config.toml
n_layer = 10
d_model = 160
n_head = 2
n_kv_head = 2
head_dim = 64
d_mlp = 640
vocab_size = 4612
activation = "tanh_gelu"
norm = "layernorm"
norm_place = "pre"
norm_eps = 1e-05
positions = "learned"
qk_norm = false
attn_scale = 0.125
bias = "all"
tie_embeddings = true
parallel_block = false
init = "trunc"
init_std_qkv = 0.0238
init_std_o = 0.0
init_std_up = 0.0238
init_std_down = 0.0
optimizer = "soap_variant"
lr = 0.00435
beta1 = 0.95
beta2 = 0.95
weight_decay = 0.04
lr_head = 0.00758
grad_clip = 1.0
warmup_steps = 200
schedule = "wsd"
decay_fraction = 1.0
decay_shape = "sqrt"
final_lr_fraction = 0.05
batch_tokens = 32768
seq_len = 256
doc_mask = true
train_tokens = 146200000
steps = 4462
dataset = "wikipedia_en"
Each number is 500 + 50 x the weight over its row's rms, rounded and kept within 0 to 999. Layers, rows and columns count from 0. Numbers have three digits each. The size before them is the row's rms in percent of the matrix's.

# layer 6 MLP up, 640x160, rms 0.122, rows 44-61, columns 0-79
103:453524525528522456523471582503460453458535528548537556457518585501497517488517415475480482498511524504518475524587502605469476662520539528416490483546537457498483534468457514469500518508443591440583532508403525506449530414497548531510583387
095:487595493583557519413434464491595374580579547475457479496623542485501550458444455617478516503547541530484504459447477564547413489523505487534449586460567523452519470452529554436519552506529553504406504516426561509402515530476540566470546567
093:462435484515444506525558413515402454544487583528464511554516435520631522435499439506486565438484429493447489396482413500622542525439457595482466477451594498506495491496502446410583555374387451486436539512498560443497483528526477480534466507
093:574462558518403454500478438570550512553543524508406414535461456418523503488566446477543451600591450581526544500500481511526509457480510410516572467570497459566493534438483491525445442554549514527484567594387525543490514487526523555551563459
098:544414479496512484466577524411539492548519502591483492516457528512615496483466455628610449501475507542509598420482439456490548596525500493443526476492421474540442463405386528579473500506463461511440493471435478587534493510512522499386502451
110:607499476561487564513390420451500480488505509532563561510501448500508499501433520472503556464512496459449457591618450452554556480532536586574535393540471527514457458495598464557477549513497545487432461539476431483553510449429514515401439471
090:546461555466485469485526490516536546449555388426564474595522378402532554500488511527408613488513437467601525397505516553495508474586490393524440510505624535492522519527403451512563561406509489517464416507504513488449445554470488468436494546
096:506526437409498531528507554486447471467493517523479563484575579484450488545462479563523535522554534616448539425556467404561432540577491525494497544503524578496467529566401531512526476537448441480493523547478461583466465562456617413476540491
094:457436488439476486470460470474427510547518531508488438477517495516464522541555480414468516580476496423469454441551502516475387550470407543533511463465516513486488537526444603506502476529479473536534375471533534511492502399357576522528504541
104:484468532497421502506426524546580498491495539579565444479511485496475525493564499364563504498511579549517383539497503511512608520506568451538454471524476485484430579567548524448411561478530556473464500447541504438576544549512452571458444556
097:575499398512505472502623518464518532513541455513458445468527520464484460541543514522611458498436606504543525494525382501521457553521488594499494507479568527589541471512457458392508474444465469471418434456487518401494441492511524472498584519
110:485447513526527490493448507567500581591451496530480523552479521464490466454428531558525539498514519468440531555563533610420550468452468541635551424540523560428430472438518504535421460494477554590510522489490474473463507511547546470452468534
099:517546501506462501564400407512419486454424493510478449475547466493535503620533578514503480452440504521466528497497530510465451540463573523554554498481481491505539508437569527524491495519527544504441504479421459443444551571602540508509491525
105:475524530493515521402469594531443516573452496602466519515559572458446450459438563553507502432555531564553512451478432491499534552465422404519481492536458547567462430541446453522473511448505424464533510434442491583558441448511487562522433490
096:462584515424534538536429544517512441506509412504451501418479481478490442397508554508503511465482510473511557531518524539370586516542561578550609490425494528444464461525508465521466532470447588526459645495467451430516457524515531446477542425
105:462534417476561476448377540462509516489500501480472448372370438540479526535465409612490572508619564474576507530563427520446493475507510557518528505506520472542418528462444500482411572581526498570525474545559541509398446553584480440467546481
109:478542441546555490544504479483471502551412443444438478456540495547495454450431509464546475507565610496466487437676461498539515508532388492514473417472469493526462456467566426444569458524543486577501517503502540453424439555523521540524455503
116:603410511449445579499514423481528527490487566505563579435482500464535536481478439515476463498437542527546448484513552557409484435549422480423499396430520529564441479445491552531508505367494595567456493603432488483526592474486435471553544492
# layer 6 MLP down (transposed), 640x160, rms 0.101, rows 44-60, columns 0-79
108:512371509543492566602470410529537448487511503554524557453506483550435544515498487396563523558497536550513514422465511499462530569413478554485535548507501561447537551450565581452577496496393487482541479547514469483481552665482588528488442493
091:460470551520513426522474535555461478572622509476531551524588513510579427488480442484596466606416467450459505474519455566481450493492511523447410499582515462535493481513505476502509388434566564572469401465497533463618496495487495547401541461
088:503544483660436521603555530502454459466470525544476441475436465472501429491434493394543445555464481586550548553480578450437452547456538556421558430521484436491468560444493447510508507496480490493560459517497445412473495538543525470441429485
088:522532550484511557596446474483422547552537576477617531457515585587480503465464552442527501487465517389552565468565483515525465506386493497570474495516464574466534463546483486485542396504437502541607475371552468468501448517394489424446559541
083:513576537468504529576538500521496568469579597474587457555489653557546463510548480476431506546553457486449457493568490609494493432444487525510533536493428436566587474489433463391569449511547552527346530473529520490470443453456454393548486485
107:481534550399383490538482582532478552423412489511512567468489458479564506548437466450465451429549457561464437496465555424526478527456516485476557478530462521551433427534428493505529529541469504492525513475467613567536533538548582454540660521
086:510451515476508570516565473568523481487429483482496499453401521475474534525461509481536514512578543518473544560548611491551488510574475492482368511525442469527515507480505473470525397514530460581573427587596570515523459576425501466484644504
099:413368578527536493532504447527501552404578456509518537521534486543459482504553452515532632529516549511500427576435475478427614449510449475497514496515478400513503510542548516485563486487422535486596436564541502524466459379556486457474534428
091:537518493456453473376522460563438507471521507482424491563394388428416486503490543525494453421520517504443545529450433532462431526474576542500519576457513501535456509494532490466472541436550553439611520507466552506539470529479458458504518540
105:508562477463485493468450537488562466526519431596575549573472491471567433462485532561532495539454475583506523452589477513510547471569488477462468475540488632547598515502484521468458460431529474564568519492496471413544593504543561494464602476
093:518552497438512534512439554504508534465545493533460598534590486491475546478448583477539503616510496514466508505481468550529520592487502441524469559546355610590465531480545582515622474424448425541550513488522549569537534533429551482505507529
115:516464442510516412432540533504506497487486467492428531442472568502459593441469525541487522546528552565563477432509513554511535488525444480474466510457518490587484535577560557489505443489580515389609494472510535568566482562560539454500557479
094:454572515495616505423591505580513513572480541422604470485472445438489523564555545511405459489521574511566536546506501567519414514549479492535458482493564438477475513509486522479523403477471501493551501556479588504489429435568513483596442530
114:465524529385474476521483480444526501553548423533436474471552466472534469560462505503449540492376483448522426526529469474499590424542497452546467459482478522620454502463493588545535569445563477445549529490416492439498582453529443482472505469
091:469529430622487483520605517508570466470489455570479522542491566456593616445457540519462440513541445477549480433504459515450470387590622496471479514434584459450510470575422471505534563521556471509619488410517498415566550513504449548438513443
109:503527473555488546503487501512370507520521464568567469404554517492461382511439508508450501473484508436485449425526554435410453523474516562493565543512548611536447560529507435432546493521521501543537480454533434468392515495480452477490414421
109:553492497501500466568494588518503460528619555477493432545504508386544498475497474418474520595454531496502510485508495593507498512434448601545466471553472579539496566505482466537446510420491504497538494436487572503608526511512553410481512394